{"head_dim": 128, "activation": "tanh_gelu", "norm_place": "pre", "positions": "learned", "attn_scale": 0.0884, "init_std_o": 0.0, "lr": 0.000629, "lr_mult_o": 1.3, "beta1": 0.9, "lr_head": 0.00534, "grad_clip": 1.0, "seq_len": 1024, "z_loss": 0.0001}
Each number is 128 + 32 x the weight over its row's rms, rounded and kept within 0 to 255. Layers, rows and columns count from 0. Numbers have three digits each. The size before them is the row's rms in percent of the matrix's.

# layer 7 MLP down (transposed), 2560x640, rms 0.0197, rows 1614-1668, columns 256-383
090:130173142088097073137185119150171116085134141143104140135076103086120140148169110139132097105178179168145138096143143108141131139104099129099079141099134110077158162158242118146144099102178149163107156147122113090147068129149092086143137124119086136141247118120098158120122165000160162151086144176152109127153164150141103106169109145132161124108152120096130139115068108163109121140124
100:247130142145114127143119117121109096157105100178083105089195092161198146127148159180176154077146107134111122167123120091147100162143136138051162105078142119141127115160163126119100119065107141113104109117073157101141123164162070118140118146099143153154116081119110107132163081129136104087156177126113131136138130084112130123141072141132114120133187157144118115155129148111141143197133
105:114181145109173169156079210183177168094151083135154082172087070157142076111122086127136125123166155074116105201135168138161155129131136137164150127056099144113082142126149158071142095136123150116144166136121137162146136142150144144116137108129094130134126144207215107155090172154108166168086130147153121089107092132128130205032225134140110082098161076108148126157088151090121150146202
096:095145144127098146174144099149077081092129170218100193119189099117186150111166138095120112110164100110127135124172148172187103117135192179099104122136120088146139096190133143090118169101127152177124147150165095105089085128140136098138068140082136134132129122113152155109072136115145141097148143153084157155081129146119139140165104054207119173126162113143088081148096095181111157109094
105:087119176094108163159149099098144184130127106138118121146129073115156159093114061122203105083218160193063145144113129183183119151089075134132149138148136170165100168166223206146102163085197109152130123108181120131158058140125120077131196176077137103147209137076089099080109111065162063180116181172085091125163154151078127157159151138142137196126112067118085117129060146148147116107117
099:171135130091154091168125098125132121105147119161149091118045117150177186114160141179127144109146086164115143095117112171124151143124147052149153142142109120148136120112116172126141155144135116118116124129108027113126100122167087133132073121139098117137085090137120133113100101109123113149140090163119163151119168090122127118121126158049123149126221102176112122166095146129200121157159
073:116145122114174091137052115125182092130127088150150105154182135132123120121132091157117183113145157110150132108128120088103131119138130140132105165146178108113123109173164140194150065062117183170159166134119116109082131104129141160118152195196126140129213190137141139133116159062142130139069125133159096108132114103087137164178137131131130249154110107089129114255080191141145125108133
082:142115085140125108145128163135097143103121104073095108126139130107108124128121195169116201142058163125102132142131132149127136099130137101114160126147111117156139117096144146114173068138107119104145062103123135119079163166162110152163094115205148099099165152168104144070145084101121124188087121129157127188204112131115084155141070136117171148152131126077109102169080149097155134114078
091:141087116132125170132132109093178096099077176076066119174156080122126142081116088130148112169128152103148145202130111103089154150090081103069146112166084083065144154123145174097151092154157134126108119065086116095171133135101183106133119100108040147143191147098117059147201100091111082122147092130134106134119140126067074122171145102146136171211111144141096127156115164140121166134116
094:124191119120119202110123140122086123170125117107130113141153109154154125203168107076108117198122160163139114171172128157103089143125105166109033104093166130110074132067155151120119103089108095129112120088166119139152159112110139124170102134139115183129137116171113109102084152123105155172128114094116159142132124125047119080112078138108142114162092168111154116188104137182130131151115
108:135117186122141115067129128114162152079066108111143106121138144112090176141101151070151131148105131166144146098097128135118137111091167077135044180100108152079150148096125123044079114158105109154089105167114184149141119155215114090115159142149137191126143131136165150137118087123144137137124159165092164116123104129125084111123163087129076168215159085151156078152123177122133144152180
086:176190164118169147169191149113076098047158167111125139131085115086151129119091146174139145190149078113120112145093127136205157161188087093119127125064067153095153137186156135108137140125152059166116138086139113099079109108119127108104100092124124124183128063106130061112143112089128130147135129115144121190103138091064152182146167128136173047082093109134126090098157172148187092125084
088:146148114166134118165123121111095161092127139098167140141082098164198129118137110152117127083111096214116093106185121119104130151120144152164057113114117173108125103165255088174121068129131123141153171121140077141155073129121096074146071178126116140181225108150106156140095130000146079101149101133162064114115110103132147081133147136137104127152084120129148105174107141140137188122173
099:101128115119116113134143141096146108169106133089095100121153102163131108153141153166105126116156170125140086178130130024133151072091158083142193132127104151146103137138206192112132114093141148121156152102074139113104099104158134062108082165163135078109152116152094144129098116071125102145119095160121139114145101099124111115120105154136167117134105138127141102133167174147103113097085
090:106120113115110103152149105168114130164167082144129136107142077127108183160111119133150140125139066147092100140100139084149160110147051142159129109173098097076054147145200195136146103115135105122177089163148147167081103178082132195174120072104185153132073126116117138049192119115155094114141099136126104107140122103181136127145166158136081075138096097145114129100153063152097097168153
085:088099182139103142122141122154120155136156124172137112128097128139087153135161155120104179141135100129164122156114084182198131122072153162106105124131069134078135132091153175134153094167170060121114130119077162152115185113130149185104116115112091128147108128148182105114178089053083118133126090178172154173132131157061076111088135174165123084170107120151123086152125108089184131114155
102:195110132098077102175156186089069124168099136118165149102132082136192159171119140114116094141097108090133145190074147111083143114081121116162200076116132074139122079127099094091117164127111105174165051145210167156105128122169182139151052169192099079141101071156076107109118130141073091074121115117116134101105092056120141156116128128144140143141134066095166091153075136117195125090084
095:138136111158107116141121161108133101102119174143144123145142155104127134126121134115082091100109123119151154070129138125160175096116121141133121107157157119110157173129255196132106135089141134140141090114157136145146089134114113118141099105112133104135255123147131167124106140000160132120102114140118147128109133072136114175168117121154147110196092097101139136126151106179104110129096
090:202196178118127116154120171173100126107110138064059079103177170158147138089048073113117152133114107108100108111176177127124134142127079194068096132133130200158146178167152143134109124134154116145149139133139106106145150140106140181119128131109101113166117212150182119166133164068120136104120157108156121075125100172184175147094136122138093089150109140110096142146045145102066138159110
090:142150139118079090173131064098127106120155100143113126138151093114075113097113125145169159156129141105113108101167156147166120108046096164106089154098128144173103123079151114098110072115095098111156120143109070155162137170106141108131089100152114138120143200136099124151149126091130085124142134103157140107175124136147170125175155166182147112181123127132124157113157200121093209095152
096:105124101157137138170067077137148110142157066111113144123096150106124096124166139163107198100100104117117136116070135139132150093075114149101102128133130166149151181078182095107179102187107097143119149202121133104119135166105122138162140146150090123112237082169199124140147180064099094068114171117113132118117127128179116069139147130150126179134134086141067088117108165144106155145162
090:167100186105149130172067087093135072102174066186100148147131083064130094146138080148109130211168123148168103164129090136105125142163102144102180178100155072163174134125136112109173179120174113126155164142158143151157099132155121135088065131128106115181129104094066131103142120097144200139134135154143092113092110109145089136158122164118141115128176173159173157127107138135100128111129
093:097167173122130193149091139140117153165078137131118147190150138143050050162095091163130095173190138134120106113134110087141077166134101083139089145176138120138162086141204177149112115098148085131113147170142144130088094135062163144077122143214122120206192187130100109129096127035127131155145109139129151062159113124107126151131105120156170118149095091141134135122119216140054133137086
088:105170165100150153047078175144186125162095114132124140178143188142095090141106067135105133089138114102104124160124122128096140120035168135146160122213128159173157090178193140121093086149122099147094157109100113146103110118127153083178113134190072187056218135127134153109095101074130129160091133109115133050130114155111124130139149091161191167106136147136120135140108178120126160173118
129:163149121143151143141156184136125134121192137084158104097061125108170166141153131190087219117085146122114136127110135108050166087187112179115193145091143166146174158132128080097179109164151187147188203155140139145116070132112083180151088159127102088129122074133102096131167166125116170098124127122088142138128178102145141164102103144123139120153123137167124098221105159156108114144170
097:092132098142147185176181127169106173126133205150140183097129090115113100121180113110064119118125134092196090145096130136098164089176128126145089126090123129084157076078139129102093142120144147153159107142100143145132160127121135173124091100196073107155104138125116103157138145113092175119144106131128148178098122147125133168083106162134098107163117131140119097089129088067116130113108
090:141141176126124109128195143179077105102136112068108132099165145133139105152128067114150131139155134165148149133127106123103109147122119177097133101089073127133121064182151055098135172168224172133129102095109081100121142099094110148096198114100211114104123147138186145090067174123145086109146150113136078129124109147125144148141110080080094115184041142158133153082090141089133123129049
089:132150096148122150157185143122100083096197147210104125128092164127107120093121139116149192145089129140216116120109141128143158171107120098120077163102150166168123136119154141117139098146160146134099165088154124191162070112183100162134110155110110165182171147085099173090097137075160158102150145147128113194101116113181100156142123180141194169151168114098090030073136174235088126147137
087:139122137150130154125120137131193113136125060079110115159114122146115120102080130149142113092131106131114177062171155134093144135151179197205122114153132108107133156177216165063117145165145152093123103109096125151112163154146116131121078137157145104110223139128147185142134120038082152103158068134130175214156135098110134129116140084142080097148168112067128106115152084137139136165174
086:116111161121106158152082137126143111114086098130175092160155138156092134112121145167137113135147149101139098136046143094117140102119075138149107140133104106117170121145255129168143184103125138156142104145123108142146069115069173104127094131157126114122255150155086107088150124000102077160163146138125126094108127108157157137139113147134104161141153144136129091126133153107115159134114
091:156148113122143153128132065105143098111180154191124118149117137089132142073166155118097148141109100087145134141131134110115166162129089115123177156149221061075116084175205123137145113144106107174113166163126101191103115070145125150119113148189143191159189202096122095125166120058141102105054058119081143154175128064112149070189127135135113202110120164117090155170113131136162146095162
093:158092150150091166104092118131139134035150168184091122113153061122147137101181106076082090111189088110095116164125151099165156120109137147148093177138101122105097085099122179089091125133146198075130132116140160103117129141103124139088062157113129075113089113104154132152130139185151078112138155141131198116172137170080143191151060176115120110118167157132152112104134114087110114147131
100:117094129131135175116143159132198145135183124139108181122136169101144063128126098110121138137110145121134124138104141159208086125082129104160084166167170054124133082094145179105155127092102126148120128135078168162125126137132135146147120104130184119102116036084152083171113110156121116135134175115113143106152128095167115123127149177121133188117132134151125132092126174139123101101092
089:124137107166074146116163127102079122128069130161145152117151161094088181101134123142128156111129132109111214154083161116065123154133095072160120161091168148166141185127107170082100083171111160120085114151123116132128129097131171112153058128117173124146089197131090128136223070170121120123114089157109149164146131170182117247147104203125129124134133133174135101076162171175167157110082
088:085140081144183039174125084121143118131056136130100137117125049111184132086110103132136171137115145068090119114162114107139141117115096108126127151086120157142127202111046101086114175138134086146153130161102116125101134155203152161138126086199190121081068148105137183105156115155130103091119152126120106126174051078085070085127122137115133061183108112188139130116137111143193160093161
105:121151170128230126141113172117134142116173167110137107144129192088110144134143066127131080153167151091181123104141172128121106092145134120101105117113127117111081149166143135128098153137091136084104113119176124112166119069101175159116131100142117072120145142151124116086165085088088150116092148120127181233073133109084081132153101096154137165132126167113111107160160108114097118145113
093:051189124104147142095203169192126168129083113116167110114126100117100123190160131118210114144147112069079112164150105145138106106151134103166101132108120127144158142101130111104136102170178114134149125177106113112095107156171034158112140058115141124139108132124131093121133133143082113158056096135126130130114131070122068172110134131099087129143078143139149108073080093111085095140108
106:092059144160130121132156135137084120084048121069115121103117091115126159107097139176116136223133093054132113098134111123059136101096143187129152138114100127154131155114126175174089163106193118110221112123116129125148154129147110119116153109086142136140092167090198133165075130104127083102146122104128164120164107101072109140135076151116111096230113146082093138114120103020122142102132
114:156157133115170174123106136197106121140084097159121183103105104107104132165111171109152130111148143101128115129166196161101040108106167098081100095116206123084112167214124102109156180182137116153157136131175201166089120157136145127148113187144148142118166134131120116102143072148122106147152191141113100142153125116147147140144044130128216196104161089147128075178124152081129180116071
099:166137132134128145129108119141103160096166149150100103100130086120154100087137150075181136079134115198097098092118130100176177117134143094165149075167164110142151113140190069114109123164146136150131173089145179135139049160153086106116162107121158144129237155095085091135102109027150165108133122132156141147132151117112114128091105118084172139169136165158091148116120117167129133082119
092:092080135117087109153166136125099146183133189153115143121135204128139158106119150130100120100133085104129107118108136153144119175178158140172113103088141161153174151195138167135097153070140158178105118136122066142144081125067154106069151100052194169095204104134177114134150099106176117053164169070115093115131126107165154114078152118148117128110143121153088120119137093085153103128080
107:176098130162130147139136136189154112065170114169177110147093098139143081158155148117109121146095195080146086101113127077098148111157181050154071082124149132118052163066215125127105139108108118142098170146176180153135149124127095166138080157110122103121184173110140134149130112054168207147087113125151125130131109110171143138111085157136167105128130188091124122176128107119066115124115
102:110121088175132073109153079142077098184178079110180082105138116160161165142120190121132145097122144108094158111070166132061138119196140100161128148112131068163123072147136143097091167152092085128157117177107104114121167133117113154154147147133132099112104140131104178156142124136091144143138142104122131116134097022212170073131171097099143080109129108130114131151129142121203115143142
112:110110112112083165102134095153148134134103147134099159109107135105107125096121142151144123148075124126122132149169129092062114075108158127059081163156123111111155093073084122131119146139045112144101094153122216119109134076126132116115143070135108149141132071155075107167149167139085071118150064157110110079113122159183126130069140151202055124155208097172110077193061120136145141124071
097:105080141137140128125133058137102146139109057059114136150145187124147089134188151158135095053140175130116161082115164090166135138147086079059115145118140156149155147172169070128120125140115092128127083128150146123212154163116087080116120147142149127129174095122165112152144094100134153094104173112121128181152210170167109093127160124159098093116078139117121174102149109132110135140095
126:117102174154107116190172154185134185153049194180115075164186093153090085105099122159130100107126092107073115105075114161166150124127168086117088080143195135094164114091138154201061073132126086132134104118109161154150105116153068175167126119119105141140042152121117109116090112200172119083115180143140156162213099140123155145130108127132142135136136111127126185175140137165151142099145
092:126143149107141055124082130096093148124154138194121155137186116102140119116082144156113132093183110072127148123148135143128113183147155086124109174139093191135160087129218145165123117065168143098117100097155130135135108124106153137151124170138086148133255110161156140110126116014157119143081155089119114099145102154153120088094141151112121149107138138064125152139154066155107092187080
112:199136149113109156098119163146136138142143149144121126139146190072094136083135069069135119136117072144090152086130153111068051144140164173162079118148084151144119165142134209139140185145095128130166113203152127139182083097208198129129150056146097136148088153112144080142150114160134206152090115067100110105084112111135121155205110093135096149078153195073116142090154129096065117134144
112:112105116094067086132097155171127116128126157110104152098152110137121119146127139093159122127084075154104164147148146139149133180136108087067131076111125134155189177098169088146088106153130103127153181177144164108079132154183126109159124171128127138059166129103165215140088129052134155155170182144131199123150120125117125101129160095116121150150140149142146106060110067136150130163102
108:130141144144078077045145118123070076154140104152149209127150121144132126112111106116096118183168184135105148085116145104143114175096125103129132146122158055129133089195128235122083174070119108142131120082183144127102092114107135131127137145125150119153131088109130138116167154148105192158143111153104085095170158098150059081152141066124164119118134108148167122139134197159084104113139
081:119133137132078076121155177111206090053160118161156079178123104108088144141158108110129111173136120134090132172154157160104074114106101141142110123178153094089140077135158141134146189151168217131032114079141074173145151082120131118171103110130163114179139194186055134121137203052114068150098136137120153166131136136134127135094111115117159111159124090079118083121108122127172148086122
103:130074111118126150106184166151060178084127105145130137180131182175125126138142112150129218146157081144134161154111129124125134104141074123089157139142132129085105162106149181140145069127071081098191050150114220153139177159073127141103168130112141114133170100107197054095141108136152141128091068069153104124163156039142125124129121141165109125084148133087090178123140137115079091125128
091:027150116142173140169154064149089119114121152127071189147098070159157125075082146078151110086071116072171106116154147159148135135140158118124159155134115109134101147116038170107139170117122126186117151092175088116109120168147150165118113137090078084072089134097136131098158104209122147136129154114156058090133096044095143185117089048081145118191114163160114158077106118126182112110117
087:117144103126173107115118144101130106116133137165157115136111087118066199131086121136120151177080133097194131109131105192144120126064127120086145142082118130121167114110206137148137112070117106156156084123146113153237119144156148084156138080048114134126216095135150165143072153023113176103109119096145133092125111065119160102108126133129123189162178123158117140086152171154097132149162
107:068104145086090068129174126120162089148082099118130109119141095116193107120141129163071143148156165131152132136156155149083178121122118141065143099085049118079131154121170102137076156119143161195101103140107166124178168101097118142089104144132131101118199123120139109072157159083094152166172102121102126135150208085112102115105114084148142166104133087204134166138048142139135117140135
# layer 7 MLP up, 2560x640, rms 0.0286, rows 1615-1668, columns 256-383
093:049099175122124073094067130126118169146141123104181068123108100144068122125140143114133139096141180124121146116100144126109114116107170153090106132169145134147096112144150130131115140152116148138189164094122135094131136141110142116110199088165138133083101111120102097118117181150094070097091126154144160152121173127102154099171112095104134112117125147082162117064133106089068110109131
100:137118033160114119185171144159130115176082109128114112143137172048129181110097153056127168128079117174152104119116088097164092077173094134101126116170164100119156154169077111091114140179109190191093107203128158125105149133119112171163171109095148115097085068066097108143112120174089156073100152154098095147134134128097183102172102143153102085166126160111164103062155096164169090164114
105:159166162118100152090139108124117119113121182130128115106128147071185142191150141114156136104129129151169067140161152117050142086098114087094163102106112190191131127109130107137168111147075056101040153108123069115219174127102133160094186222107113066134094189080160152187167125152142148174076131112152136168136166100165146141078108103079141120149130149135194136145091134071147143135131
107:143101069183140131151126135144083089095159121103127122091095164115120041104143110161153153152123086104145122177152182074142126128142133126146107160086213136099079083110102086155128105192119147105128091105137091130088167143132145161121099138182167127134099188113181165145094156153098164085105161040097173143142108096117193095101121119136148105154091051136151107119187101123165133121087
090:143107096151110139105159134136185104090078139113104186110127105104138064199129121082105084125136160149133117111235091070125116046151131121098106171141113125093166102183116108071129130047130149136102134149169118095111117135119074121120161117182075108192100141095105127103105157148154125126159152123110158122172099131108180135128130117138170146140148110087190074152148173162164112146129
096:113123130139078143138144110122123132156150124171144171164099203180104124097111133132186107143154047159083147180081153143135070094154149129139130112135087189122156196128107099112057156181115103122092139153082096164157138179136126134118129091092118097063085075139127111082094139123150098083091130091091066093161100159153114091144154110110157089120113183132093116097126109119120131121188
087:135084188117103105088077078089129160124146127195099079088124160129118081083102129163166106143076103116093100133089195107152094105090130167166093154124106108166080170084141152126100145189139125152101192204106064099163123108083162187078164168145152172095129147136179099160158142153163094149088107086109157089106159140077157142158190164148149093123096099186124124112167138077134132100141
102:123156088182143138110136165163129178162117130149124095124121197105127094175118124104126125086125129097110096116133145130176091098130118074192120148120139123200060096120107134136159133112117166160152174114138159067088156148136079116099140097162145113115165145114121177127106114128132137109170118084085180124153121106141163141131141147109143076116126185125171178061128127160192142136127
093:125081152128099113193136160119140157096113138143138104117164123103097147051105113120176122124109081156121122095098137104118146086157153099180120146179087118132121129151103116125139136141171141151112119165121087165132101171162140128126162094159143100114122112134141141090144117116149125121133141167094126136107094116154180172175152139157162132136158089108148126091159100088103124180087
100:183139100165073128151157124166106106175083152096180132134144155106145075157051122128152137173158110155129108171180144103093161108150074187107117150114097135102177089143069125115165134057132122124093149126110087088161126129084092174119101122094141063136145135068131134160138136153084070095142107097131096129155149105130162227097144173201126108128087122113166120119137077114125194148115
095:130073158077110177156074078153158050151138145116186061144156110118084146125073186049150129089134078096158174113128125153115164076085167110091136119172155090151149137144140099168119063116186130097106061118105110111169183080128120113179141180109113089097153193102166084116072095125176128149099160134158127088101134190200139167090125166068134182112163095152106143125106134113159111130104
102:135144118117153086142099138118140143175124115165159117138126120092076147161104152070082146126132127113139194140114141098211123125119097119146184109179155006129150146093143148105148150099067137164048066168127167124151199105115156192156133123086178092085081112113138193129204140141129169184159136065132216120164090073129126177103093151146153129152174113124131111086142115145131121092107
097:110157090104144171156114090118097134072172152152153089149086129168145095141104119114187148145146112117167066145094091193125106082191088129095118195128149065114159099118126161120157068071113144142127166129118117136193143125123094158116143104121163171180088119136134108120136148182182140193120143103122199097174122125100119134120146162085150120128146135153097193101115156132145126112140
092:152150120110152227103125096143118207125177165088167140126056106171175082074105158143118094147157108146120111172130107107143131152128119153141149135104112099108123135158102154175135137109123111150107155115098125139141165137158100150068155155084101113108144095124148083153091082174222109122108176135136158084140142146114101196116158093144145170162158152109091187158142127123172091158149
088:156145108093126131182084096147204100128129173136156096129164097138144110177065117152099108154170119127105137149166179104080124120139131153144131119105152090105120115147105140167167103114038173090133138179072094127174106190125208043153108177137134090104064144098139085177130159122125117084112122101144163149102167093169115088127129105056192134127178161122072142117105143134073124149079
097:087196116167150142105090139177083086134152151103082159143093116058154096098175103134135104132087115131095095037141152128153140090163121120080091128106144106137091137113114131165187084069099128100100131121082136114135095163066070109136159129122095083139157168113134138136160129091131138213147165147102126130197136138167123139113127174168117126102114118081142191138117112162155119146183
107:092159131141125075116055106130148114186186148165119116064096154160135094081112171091188138143144133128091135176109113064109104090183169114156130124087070109155117133131141119119153140151042132192128176137137128135136128117159204131094156143112091081094099142106129060176121166091140111090127105096121092028139111132093155159108160066108133146188162108172101146101169110150173124132165
102:099088109140111079119134147134190082174164119119196139179118097144145111194162122138152158120128099086149193147128098176137107137148128093168118190132210067124105123122157131130137146100111146146131108160074098188095103122177137138167136087141131115082111096091163125081121110093110152172122093100087153086138119076101103151110127083176149155164089119146136132140175133125209108094136
101:122148100225139153092150185090111211186109185123086114159089143155203127152139148156110191157059140171082224125135063056144102147201160103116106159095068069105122106087130145130139160196140216114074111107098101125105100099177100181155146163092085092108089131112172096110119149160113172149062128075078139170132084150076077127117117154180156085121115153098120112066131058150125113082156
102:162123096186076118118165146163116100196150185129139147173144160075155079137081094081158129124146104140078115149128124157178142085122135110115113091164115147131110117152132115105173125088167215130117114134107112170087139135180125160160065117123089050132129142077088131123132105139141114093130085105125121187166110120112138200178115154165152106155143156077156176148155197105158088085086
097:076133115121144132148134179097134211117124165152192164120153106138097107111171120074136120162082104149098152115137143141139082114108069071160092078136182098146151126088130082104054082143145122176140104151095086106113152148127122100184122081113108142128091115147154059144132128108088030118150173138063141119127139106126155103145142050099145117128133122084148161138120102126166133121105
103:101093111118076103119103158097171125136167117134102068166119099079135130095136160044137144152117095110119147187128124136114151117120100154129163147077057147203127199076152142078164136188124145127119142115141083104106166163168132120109112129109096122139112127132145115139130115114134122149115190108071122092168140149188097066101184117111125162142123149083077089128122153111185137133123
100:165176101133092090140163070086097159150160108107126101082166134091168117102137182122149162166104170174160124104147109123131136121156071110078118130057094079186120099120114140180127120107182121114085152117063104075133173101131118108134149108093107078154117098153105166142154172142094082101174146131072139166088065087112126188127172133178104117150163098138126086123175166125148129137168
112:049183186152064089093099130140147166220164139068124091185145121070163088153106202121126174115141113172112147125091122103114140070136116118170085110159171163175153148135113159108180112173140083078144085142134093155098137214163159102176144115129123109111140131074146127087153116141132135131144058122124121063127153103136166129154109124159167124124064117088189141087138132147123166112120
096:177119146099155106140060122074120101122111117092166104164150099162157185124154120137151152170167112062055136130159139110138142123132151145133106184185136129197104137133115103143107059077132131119089189130051101129147056179143126138082213129137163149169136182165112078191097182137126174158108080117160103081133201129105165107070180139027132077146142184139153193140116198129138163103153
101:096122075131112131129100126097127143173136190140127122108122151172121187123144139148129135116107135083152146148161117114119119140157170079167089181176186059096135166122105140112133159094064123159150111190129135140087169104167156096161078127183127158113122141137049138196129099076142122161136084104099181139148129102105135104142176190189136145135205145125163079151121103182124149123182
099:129144180142093072078091120053164145120137132102133164115132071147150191100162095162144138116167122141049063171150092142114144142135096178101121130117125131159185106133128126154106172111095081137175145128118116099103146153071147109133109157134101096086102145104166089146119165151090078098102079145121129097131114143116124128129084045129117104140143081143106117142117108067134115162079
096:098096132097152122142080115070151061125134118140122091126109145168154173118116141148123133153096109097129095156073115142156105124172111041127150120122087081180127116195154133173101101088125128145143106151187117102096100084101186162146147128068105095102139151075132100156130166106132115189106137081175125063131160067125136154114138123112137164144141115168170113085083105103100086109121
097:124074132197084066118170129135111149127131117132091099178171171135139100100172141077169154177087098170138143136117155104125100118168120109151102167122126122154123166145149129043099082151072146140153096175115159118097153115131132161114128128138103111094144133108216185116143154138128171086123176136192155133118060143119124153115145130158171117162075075154131109136133097170184117122128
099:164094109115173108129142076094131140206110125089104105143077102147138122124190101131162144138166114165090116111121153120187124108155153168065163140182118122146115178146119159101102181091136081100065144125136069119100165149167104129109199158108116094052135090158123106169153133151115134110112100077122106120153171140159123125181133091099134154170153212106173132093065093087070144144163
091:111149087100111119133144107121132120155157110086152084075155188151077130113120100115136178148079150117159151097083137111134079139098115166118165116077108132132108177118167132150169174198141143155102136169163160126156154120109124080100142080168117149156164153106142124169135152156075129164091094091125122086119128115118153086132182090141133125136145103118156125072145194132094134092151
103:127146126125098190195116093058113135126131101146120089137104119096086168088112135079218128067117059104108126139145141093164153132169163159127128158136063097128094145094107101123169133158147117149033177098142155138151109152120133156108182129151127171113141179143078111167141165156135133149092090118107104123143072151062157179140130119139165119189150105132163191155129109126136104120198
093:076149132096101128158157099180136158174161111101098139130137131180157120142159122090137143076157114138135124122084104120194145140119156101138099195145103121117043051111159155081146124101110188096117147116135071168130147176149140151196121155153107135119153145132169194183097121158153153123040126130111128118115089137125117145104186124133169097117043140087088154147096129113123148159188
096:143163154109085121154133105071078158095162120122123044120156164109087132144130147151132117107169133141128159145139125185101094098181193073086161094168202143160154121177065167153166095132145144125122112150183119162155170121095126096083131117138068142147099096124108117156065149163141047170140162094210151165082116173164182179070153148156059177094143115081097131144086125092089135121124
101:135122141135107130131158068111184128111148099128165148099126118128137075100086153105138124144046163123109164058133109091173104117093160085169138160140178085143160153062136063127107073118146138128072116178127160152137132184200152107129095140115166173128142144101116210123172143128169073174122111096124103072200165112141123139128139155093099158114132089136098144123101160198160114113111
095:148113137099149092159118119100104152102150078129119173140090177152178103103090105116157155111161141217142134157148122086173092129084078115064109112143153065096086097148151107150067134109124082130177132132179128109114155156132152107089095104085123148130157120095064127100158074153159152056112160115078160152156097108090187102156150077080145183131173067045074161158126120168212152189133
101:058149175167104086180120141097124092120161149103118107155128113085145097175152158117176169145164086171127105104127100100121095137150111124136124124108099077119154179085135105079103106173128104121153141118099136153132101151137106145170113158123091154104094146058122088100219121111138107143156150068157162128185164102188165142104125124136148149117121167114136145139063179145131136091129
102:066135134133109125119126149075151120159106168101154134157178093144203118092056094144126119052100163108092146175132180080133116156212130168165136132056084107171119131117135090165125112135087137136148104152105131154139071127089165117133096135119121130130103091105144225161087145151153110164119119079127144128122083111145088167116214102172139122131060125117164148148174148088122093144173
106:065142086128081105162050158123196111113166139149192094120139096077158129169113103162118093129153110117083092210111131130100149126164153153132115098167156070128121091092154096164123127139137101121066054210106088128108101127098190161172129189103069161081142148178106173198114172121140129169112094103094155101143134137159145180213214022138090112058132077154124106132135097180133113103211
094:139171124157141155108105106111109142105077122133177160129087112131160134178080139168151191117135149160128191168140115070135078062112095120044141135136187103140149107094170063135150115122158116063102118154085157179096173180235134167104136112205142056125098145129126137211106107089186099173089073121124091170119123148071067124173136059145102152090152161079147100131146149110152124121169
102:117155176166106127138178094112163131169167098052105144119132103143145076141100153143128116069128168136132106150162154171111173094105115109132169150107158140130106144130133097085173045106106108155160136160114116109095126116098126123089142221135129085142146120144146140145107088112147075084084147111148120105157112129160111081097172124138119135109084085111146054168171189176195129119190
097:151145104089150116124140141176131176133111200139106159177128155166100109066112075143141114086203153157131078149144103135152138082103076068127109131152156151177117127117072091120140127166163156109082071093140107131127095118104161127088121070148149063144093103116109119109125174213185112089135142118145124153113118191125103166144084134121102155113109169136176095120186190129145149108114
109:153175113138128063150143140112084126115146112136084067180133139151092099157083122079120096148123110146178161107102093134132146132150156069151126130071126169173095158127109103076140149186166172128111127116135154158124153157123079113135165205077153123087093138086190175088120117166164163093135106113112123185072161113054122118144179094167168149107102124104129207057155162120117111119157
103:174173079103144181131124188160148094101122128163097151133116120109100148168060132147150150130141143189107088128154094142093101093143164131198112194110135107097113124117157136149168116088178156102162123134110118158084102176141130154103096132063071098107123102148111097133105173125116099209104064168077121052123147124080188163105160156137230115115145164134192113122083158115120141136153
110:077149105080114089108058100069125140110134161167162103160149168097115091091119149075152117141156037176063162164140137148092129066138188084076108161159148118183107146129072147141152156121116114109107137190175108090178169101101187072148140101155124126074085133080088134158187103167112120138126094135142146050093116147147142166149148131116164127105111121114198123082088128094105158084100
105:095135074111118155125137120098137118125114127126089131165148189186080139095132117145181163093105107180113146130075096097139095087160097141110143077169076092066079119095143111131138096190095084153060078113100155144121157179173121061148170085076084128143156170174045098096138133164145165164115142165169137130172095140181112160109115107084124167070125151113134125119098146097107139145188
103:129112128124108087095148115097120211120127100086201120062134060128134148161102153130092125122142144083167086183125108122131134094159077127109118167103139168160208100082122059113158112138142190156082179170161142134158141181116146064118122170132157099114119207119069157128138129119103119074144125145074172164183092089165141094080090142129175107147163028121175127139107195167145173110104
104:098094158128115119140093140188100133128070139109090096133133131119178085134096151190161124108119083071128065102168168112129124097103153049141123095133128132157130106144067054171153139149158142141139075073100161109087129175167092089125123165098082127123144170140172137065128138154186137105122098164109170126142147125129145119124106106078110137202113126081136147165086115125181154091114
100:095178086155140103182118131122124170144112167146175077150101155115093143109139132106197134078117101127112080151143162152145127149195062140118105107105127088148168112065107088091155131183154120143090179095136165139174193166125130060164169122110129101165125157119117105160170086161134110126070176154113114134116090139143172175130164129123165146165099112155123171117058114123062147112132
095:139101121138179155160110120124126125168153149150091132144136166116161097109080083105142134125145127113145162143166111129154156103136158155103144142088080158190087157099126152093094120112119068087165093150096176093123151204138145152113169163095076155055114096096177141114159059138144150126185136079129080111129195129128110102161165160090120085114154146142153129103137118104056107166136
100:076133150139120081139090137113109100131111165111104108125143152069099106108101096016103137152147119098135126139095110146124123115169070068137097144123171142157160127158119147112143146152166190152072185122134025141133111089132150139119144121139098091113082158084096123122161147168142105119111151161116145115140118189193173131175117125142164139074122116122152159064103175125109098064138
097:184141173142065180185144131130132089111107113098142130090167151059101130121121124205095169106147149162151141138150135115130078117143118112203124117102099175184129150153093094131156065107114177108131113114118112105144192130106134124132141127120088145146087152154160146101169103149112136096086094133134142141122142201170171099117131111172139060090100087158171131145180083094172163175194
100:171175120084108138143147096124132191173115159138145130141126165143169152136065142140150109088139131152070112143131124060208170154185078112188163117162126117119077167138124095095129150103040148120149116139085080115137120124064096175089167144111064115108098125104150188174140088146162133124097169092082163095178119064132086131172136073115078123131101146120128118143174084182174149145133
100:137136086148109128203121085166140157133129149113139113187168099147123081177164098078148193098133122138085126121111182149210114134127086103173071099131132176105161092118104095118131073177145163128137106124181139114103085110124101129122122160067152136106105125137118173180106156201104146171058129163105161133130142212151181096148172132113092135151128115125172079111116105180114163112110